Weights of a small GPT-style language model, trained from scratch on English Wikipedia.
Size: width 192, 6 heads of 32, MLP 768 squared ReLU, vocabulary 8192.
Architecture: rotary positions, no biases in attention or MLP, untied embeddings, normalized queries and keys, capped logits.
Training: a variant of Muon for these matrices, 171M tokens, 4437 steps.
Each number is 500 + 25 x the weight over its row's rms, rounded and kept within 0 to 999. Layers, rows and columns count from 0. Numbers have three digits each. The size before them is the row's rms in percent of the matrix's.

# layer 2 attention output (transposed), 192x192, rms 0.141, rows 12-28, columns 0-191
088:500522479524497546508477498526479525531497540506513508475508528509506513505496575519550491557495477465524511507503490527532496484490502482517483516459519511505440463471486511531528518468525512527474468526492486452516495492515510499500471446493515474497476526513518506520485488520508532491519460489555519502502506538498509553469521487482529529458549493523489506477459539473491475503465514480479549562518468540515477501534480522453510491507522529506501512486502558487505483491494491512508523520494488509523513511536524506518508486516486523477498472478512500487492471471592506493
079:458462471503525455524498512530498495514469513518501520430517478482471501502489508523502523488499544516476477502538542485482496477484489497482464509496474459510483537461495505549494543511488504503497477537548515514526503501451526488492541512501513463520487527522483463536500530450511536507472498508518503479490485536510516487508496537501492523498504483535488522516490531465529492496503493519461513469515531481494525473520503450498529564525527502515477508451478512449512451480438509503546477497501485492486496522481486491513538516485441506504480543491466536486534528521509546479
078:490485467501521476454490485479478450522482469471481497503451499497521495524493519550454522489509487527513503530529465498493474512536517512482490477522531512516507523516480481493517490522485499497475490490488463495499521527509481515483504497531447493552508505516520489531511538474492531495485492493477532490477480574517520517497477483475495532466447501481515498503526500562507559537519498495501453484529518493511483496523488509501498469488535506513502497538516508510485531601470529524470478487507500497516513515484486506494482495519540515501506550519521500466506487577533534562
079:478526479549461518450506538483492454458482524472488518525489458521564487453491523484492483517484525493526502461489499528537533508468489487552482490541478422528478476477530508469525488528510502481477484447529488510507536492480519492510513511507529506487494511512521492523463532546491501504505508503507503522514529509451481517516480511475553523483498485460497477477462494509504502521498504471515520512497528478495459503486477490523456499500476513525589495501466521487489502503475485491470524514523537485477466488494506486488551504540505503549527478518475475484497536507489526484
089:508504500511488504452485455477502473493485513490476504478489559479507511483496511434499491508489510526510506500509474513470516466540457493502489507503493467521506510488492508528483506529496506465512515511472507483465520513459489483467487513544527524490483485530490556466486511536525519503537453493503527488504515537492504515498482541395424515500473489506520534502519501490496511501535489497547531482449470514457486483478495490517519486463503558487485490553501464500509517501509509492485506486496482524514479520491482483536510478505446519464530527521550523486496520484443529469
076:559504517513484534522524557505517513517460509490555480517484459479538527515491448481496503492537445460462562495501497538520508518539460486505539474530508484476523516495489528542501464476488460521470475490512483489518474523505525521476521521493492500485461487512446485476498512478507529491496465464515480453522473540445478507508500486522507486495484511488495489492490520562529484476522472493509522526526493437487480529552514493460480528513509491514514503496522479490488486498505508500478545501512468517487540501487508515472538498527478478475469504497556495519518498503522542505
075:499509467441487524465487498490503500510495505508463525488498496480549476526509495490492485476512491545468492504538491534484524520509491519474485472514473519488509457483505502521481511524474508509513520502464496461526512517484492518543524500492526490530514509524509498473468536462517520536514499487460482455498504492467467500524546534505483500492481500486525478532489480528469487529515529528543503472454513489553544522497480478448458460456449514497554475520504519490552446503488471513489552465496578542462529505533521480483513506496512518518514537492488487480514464514487499485
076:479531495512510504469511479491504522517495471526537514486509502474513480561483488507535501488490512534514550486474499517497479494501466487498508523481497498503460488504514456484499491485508472493501474466444468502489484520511512528490494514483504529446531515488479531471488492504477433509547455484474495476488522512533512485542506529508514538439541446493530467485541516466504459522482492493529476502540522493508529499518518493498492519486434448503529504516498440512466472536551472493492508513521451497475463481525471538511488529460449523525497525531484492490504486486489494522
072:498523442525520519496442514514512494479561499491471467490526498485527516545538509520510481473542507472407478504526526534488547490471541521505473503471485461475487472476500476509514496487517523528501535509502508492507500511524530500516488473506542502491455498525548502493461484482480544513485525498507495482513510531490539515478459507476487479463481435499527508501550506514495534498504515534515500491477500501517512479491456532499488466499466530455561470477517484494498495502484482494463483518475460525484532492527489485484496540502534466494539484484501513494544529523488501476
086:506509469474480491498522501569483460467497501468498516501514512522482511504535508536472579501474501489519522513458528524519507532507502497496495477509524499532483525513490482487513451490505489486493549497509502490542475475487495489472520474506498485495509519500495443521527528470479480485470456468489538500479468471475509462476516478529498490535530492532461489538495513477529485503516482541508525526510495514506524536539484532492472497534512519511526519475505538489447543503468535493506494507517431512511481470509556453533507514459456479465514501494503491456519473528557513513
079:548506487510520447511502484523471480529517536473481540504432530458481481475472524466478535501488496508520518492522517479529494538469504521476462475509479469464486458505521545495519509541539469491460509542503520494519503492486520489537501506459485500504521526483529511548523495491505493509472458504476513507481488558462518508484508507551473497511496439544495448476499517479507538504490498492547507537467458470489528489529507511477491473489482526514495506481540507453463524477536518500502494505476532481475491523468517486498549505457506503494500509482466539453507508513483483492
083:540462507529445497500519475484533484436498479492484517501516451507553523483542502526491504481539480506523510592513487485483497511495506510478467482457510518495517530530508509513514490488484482491519514493523511458555510466517539482494487511502489464525481488470505480494481495561489557490463502477492444501490495457453530529496461516481494453517472529458529498498468484498494481460495466482490521502469464512519501514489494517463510518506488523507513528540525487513504534491452489519540447494498446490522513505475504482487483484524535492522541515533480515512501500495500502486
084:512514468494528482518494503476543516478527498504490514525504465474501479517520478492520476495481514512554485498546502519527488495502503510563467486490504502548479514476512479470465559488549468476502565536516515492523520484540462468475519510463494532551499477521494507478494506477493460474503470469489488462499526541472467462495501528475511498522503456507497484511527464506499454487523548497478529495518478487514525488508476521508528463518526537554476458512493458525520490498502487526538502526486517488530551511508477524508480492506516516464572482478473519503504538497466485497
090:498471482500519498507467501544521499505548520523510482515497515462506503421467482526522480535466517521508494463464505462509484494516489490492497534490476480525521509501493542500534495497518509494489484566465465512524463492486519462423486499504497491521477490531543544511447499518491508540488519477534511483490445519519503494477479490527487461508515509516494527502520564509538483510502502492556532494463474485510446494483494518531507489492514523501513480489447480486493508444540473499504520491500494527470507507509530455546445472499509495542521506507492492476455486503514495510
082:513507567540490490512485480504525522471503492510493511541472502532503487561505516448496536519510518498489512462472469498477443502499498507491520486515520504487512520497518516513478491515502451484494510544537562529468467486493510499515519530532507473470504501475482526473534479431510483549459528470469486523480497459525476551510486480532537515522460485512532507522437517487476511492499536503476475485513506485480516542452477470503517506503502539517504495473502465521495522451550485479508478543518521494523457482485515537513515505501514504493456510510548506476519495502509507521
085:488484531555550470470528480495516493517489508520481549530507485528494502537509482533469496471448502488522523478480523522518496516499515485487507472495523500502487483443481556518521475499489511501486486515505480487502545460530518491509521505475517484468476481499510485508516488554481519502487478498503492518470534518450492512545470496513472491443553489485488480579492468502491501435503532486485519457511452507466464472505457514531493526463502531566503470504539519537534524501518502527530517503466486504504516506450506483502505485518529468495492482499491461499517494544497504522
084:504538488507512477512491474556513498487487517513474502478494548520495520522497531502520568491464515510484500495488485509502504531502478531521527472467495477491476498536475493490528519489542488522507521514471479486515455505485481539483443486463532513518492502498513488465500452503545496506506539446492508541501483512458514470451461519511521508482493522530445493492492478496499465514476469483504508493538492493487512499487546435463474530502510512470507489526523535496537502530495475521491488455525475516550461463512496563518466490472465492512501474514479517535513571510497480526
# layer 2 attention value, 192x192, rms 0.0652, rows 13-29, columns 0-191
085:506471545496493523522524509473480493489521493491509474529500443526467502524505510519530480495522522520505520509499477487529522514509495517519486505499448502544510507510517472504498451515508500515513541504435524470501501495545470544504514504483477493496518496470493540519520482502487488517537528471463479518518483491530496478520479489449494497470546523473486454464501464519492513477508489486514508501501511523458508451457498477504461461476489513529545531530539529539486579502527484467458495463469555522534490495467491492473481491492542536489524471480554480493480504461498504476
083:500498513523469494533482488525514484511467537463502481465512477461536467482507504520513460503495560502522505512467470499473550516491460508478513491472479465498476514518462495486531484497536488528538501527471501522528498484497500497511485526482505494502535506500456473489501513467478491490516454482520513518495525466492529481546540488481528472497562496507529500514504482485490459479524492504512520514550566471493526537488511467549522486512507501516490476458481534478536502475522521434525538526505517490486435513526523485492550539503496492546466487483511546491518480475466480491
085:488483512501482511528478456510509544521500470512512443490555509502492510526504515518469495499505465493502475504483475518486477515503518478484515485460506477510508528473476461534515502503531505495486543558441486525519485488547496515506489488490496509479534466501512541512473490470511496477510484476529416469507498453492526512479464503482494489489489524505503484527541477511575519535494507508487442512524499532469523525529520529479501519558494470479484537489505493527511486482538526485533503506500474510493468503517502519521460552447505512491531535471507489549523498534472486459
095:504499481456462521529500537485514542454483484496533483473530464467520511528510463551468486492498486474519496495510518479541528544472508496526496495495506462514471465545517487509500478508474532500502477534516493534529490502494527510505487491525513507485518499455532513521482500488526493475497533500485504547498489484497536494512495441579522512469538476492499473501536534492505448489487559466507502476512486485532487515479504448524500537505498464519506507465488519544471473483516501497497497510474527484525506504502453510487472455524458461475448500464456485514529488526519456480
077:476455519519475454474544476508547511475479496507458460463516485504503491479514518531512478503495490494524510523535508537529497454510542485517500536499513486496478488523524509537485554479457515484511547492482477484480507551499480468494457482525513477477545508526560479468508450521515530504475497504493493505482538500508521524504516511511501531509490504558497564492478511454495478493497524483474478491503489527524510476456488494523509479492508517550501486488479507521508563521472486478516486493521508524502442502512535530511473499456510467495498506443474457473509473460465499501
084:498478521516484501537452490494535456480453481460517465507523525479479482472466492506503521496488485492516531437465492479503521517494509484515500501456480510509471539494554492502475489512508472525512488485511530540519499479493453492480485515549502489462476470518517521462530486516484518482487490475506503505498479512533480471462532463503508480464543501540442501523517539505519492546469502471496504508522499481523506541473519538533527525521534456505448534483492500452480534500504525491459507518461497519497457490468456519489473472463497467516506451469521478507508481510521542508
085:494486443468501524452505537489461514480480485463510458440487542519506496460510541506499524483527475474505482489477506490529521469541509505494526485530488525481519500489487499527540487505509495496511507515503517522500500508536493498495508467509515516530478475526451489527494496503504530424437553529513540488510478478467522476520485458503492470491499522526516524476499475556507479455489497502481488539454495515478478501518511509505491553508479518481502486494503533489492532475481542476543479475487534495494490522485536466541521509514493463472504549497490487524566516464486475532
075:494477534493487485527526481490487522507491484491537491488520489486470476471477476533449463514462479527520478478519509466470484486514504494495557507557487496504493513508490516505473516470529558483434506523452487513474511474465456487460493529506509493503539479497485497455543492499505485498493455484462510508474504481511471520516533477552483484531525530492496455505474500486475497472496507442486507488470477512488551541486505477505503476538502511509420536534476507497474539497492472512479487497520470519488539480460495443511485494504478502467447495471482493517489492527482525497
083:469519528521481506490526475463506538534470482507493495506487484453491490509482460488539489494510493482507526501517471473524466489503536520490525506471516532515483476516487456465492489532459488490505488534459510460467481541467487509516484493485491502505466476464468550495508489498570514476509494513485500465509490492573534485511511522482519506476469538493534540482519497535456482465476548531534487489469509530439477508530478538501440496496466465489467484534509483513546471504520479478507533514499494486511448496475472525469528494509540514497495508510525497512528501480505467536
090:467453487516482498495477517507502485499498438510524511496546450500487512492534455514536477544518488508511512494450504469504510486517516467510536551458514556492518500454458479524481465498474506510505477533516480508489483497459447488496541487460500506481486498513497492485462486497507458493538500480506474494482482506574511461473507511463524535494523549515511461496527486513478545484486505535483514506488497475487508466471504487528490500473527443454533474467472513518475478468495476503507500490511502492495496519478512502478494508515446561493500486466461451531498519520525507512
087:523531458513496517511503474527503505481496502475499491478479508478498462560492488491525510524503515488500487435496518530470498527488469501538471512497509460551456483497482545457473512511526512494524505445500521546488484489504512544473499474481524503461519515474504506466524498489540460550526506526455527484546517486506529465484510463513514488483491486470495487464562502473513497509540501520532484534528509544537528477459458492504466485494491486525490497503477497465536481548508522500462500529457499550501481476498468500495461462486474503492484471496469509486463529498520479465
085:530492511507510523494465482493484484490525515478523503484518489481535532431486511492516514472524476523488483489466500464505447552472548536481485525530487512490479486516473479509534466524503487510520436535458465508462490471504486495501525494506525514495481555445505504528477491457513483510508500529518474541487501470534527512511543494487521531481491502491484522511450458486486504515493493530545469473510468503502507533467465494494466535508449520466520493450510484505489488507513481440517522467531480526516485525475491470459504452513516470509460459501521527483487478505521489483
090:522468512471477475478536470460497512500465494453530504506562521512540515522536489480521505551517495526485453488526512498456538530491532509510547460534521500452508447484504489477469511497468453531504526497461520493507510503465538490507545524490474505486520539499475498465498551479501503479496515524493512494508505504524522470504505540522504523512505496478503505471490490498484510521488528506449504512491486500467498489543509514432498503511556493509474508503506466483474495549449461503485455537524512486510497533485519508484552487519499534494503482457524518540510514506483464457
085:475487442498488509519516506492507500511528489547473475495525517492475502473520488530530464528520507501517523501524498505557527534516532458470521505534507477495521478510502479537494499503478543510484498480471462466556518516452495514467472494480469504522484509466474516529489526532504517466473482507496520478540504495473503491496559493492533515460549487479490470486491525501495519498528460483507552473472500479543489434491482526474496474463542509494526474497492524485460473510492549526527521476490506507479524525502493423493499475491486491511494481520484523509498442461471512547
089:477487513497448511484489525498468503474510496459516499494511460480521513425496472472462510564499490491487480506483453485522528512513513482495502534480475492545552476510507465514502518490455466493461496514486453526485479519490485484474483521505521493535512481478495533490490492456512455447507498551518473462477490539542526487512519521503523548512469515505482498454493497515529522555491502522506464512534527494518534530524517454468506479499513486460507541494466479488503493474517483480510512470484531475491525498492520509471509545495470524498481551516474519483466534506540464503
091:519503470511470487502527488488468483495514464514492502549511459496448471515516442465490483477527484517472481518472534514500472466458482488514462466494477496451486518468505483460501470518489505485460531485571489535483506534488516474487510481487475503505525514504491493500523485534512473433474459534523478466542527488538526489491514451482491525473489514519532506478470524504518500500506546498511488514452537470537486494515476510486529505515478546467533515488491455491492514484507508516457484503474511498487496529505533493527554459523439519509487504513530496482496478478542517512
083:512527542475486512504519460495485473490495472518502483501473538515498551485476512506454512498499472483478504496476479534509461514435504522517545448527474526474473474531485552492527485491499536497490497524503467507566497502465513486470509465535487498508443529499536501502492495550547454504488519542510481473526472523518499504542507470444519500512467538513522493490516490494471486486499524501497542518476568505465492474500495523459467501457497469493536536515515463501498494474500506469501493481473483537490490487521515516479532506477497513497540479464488520485483509509553472482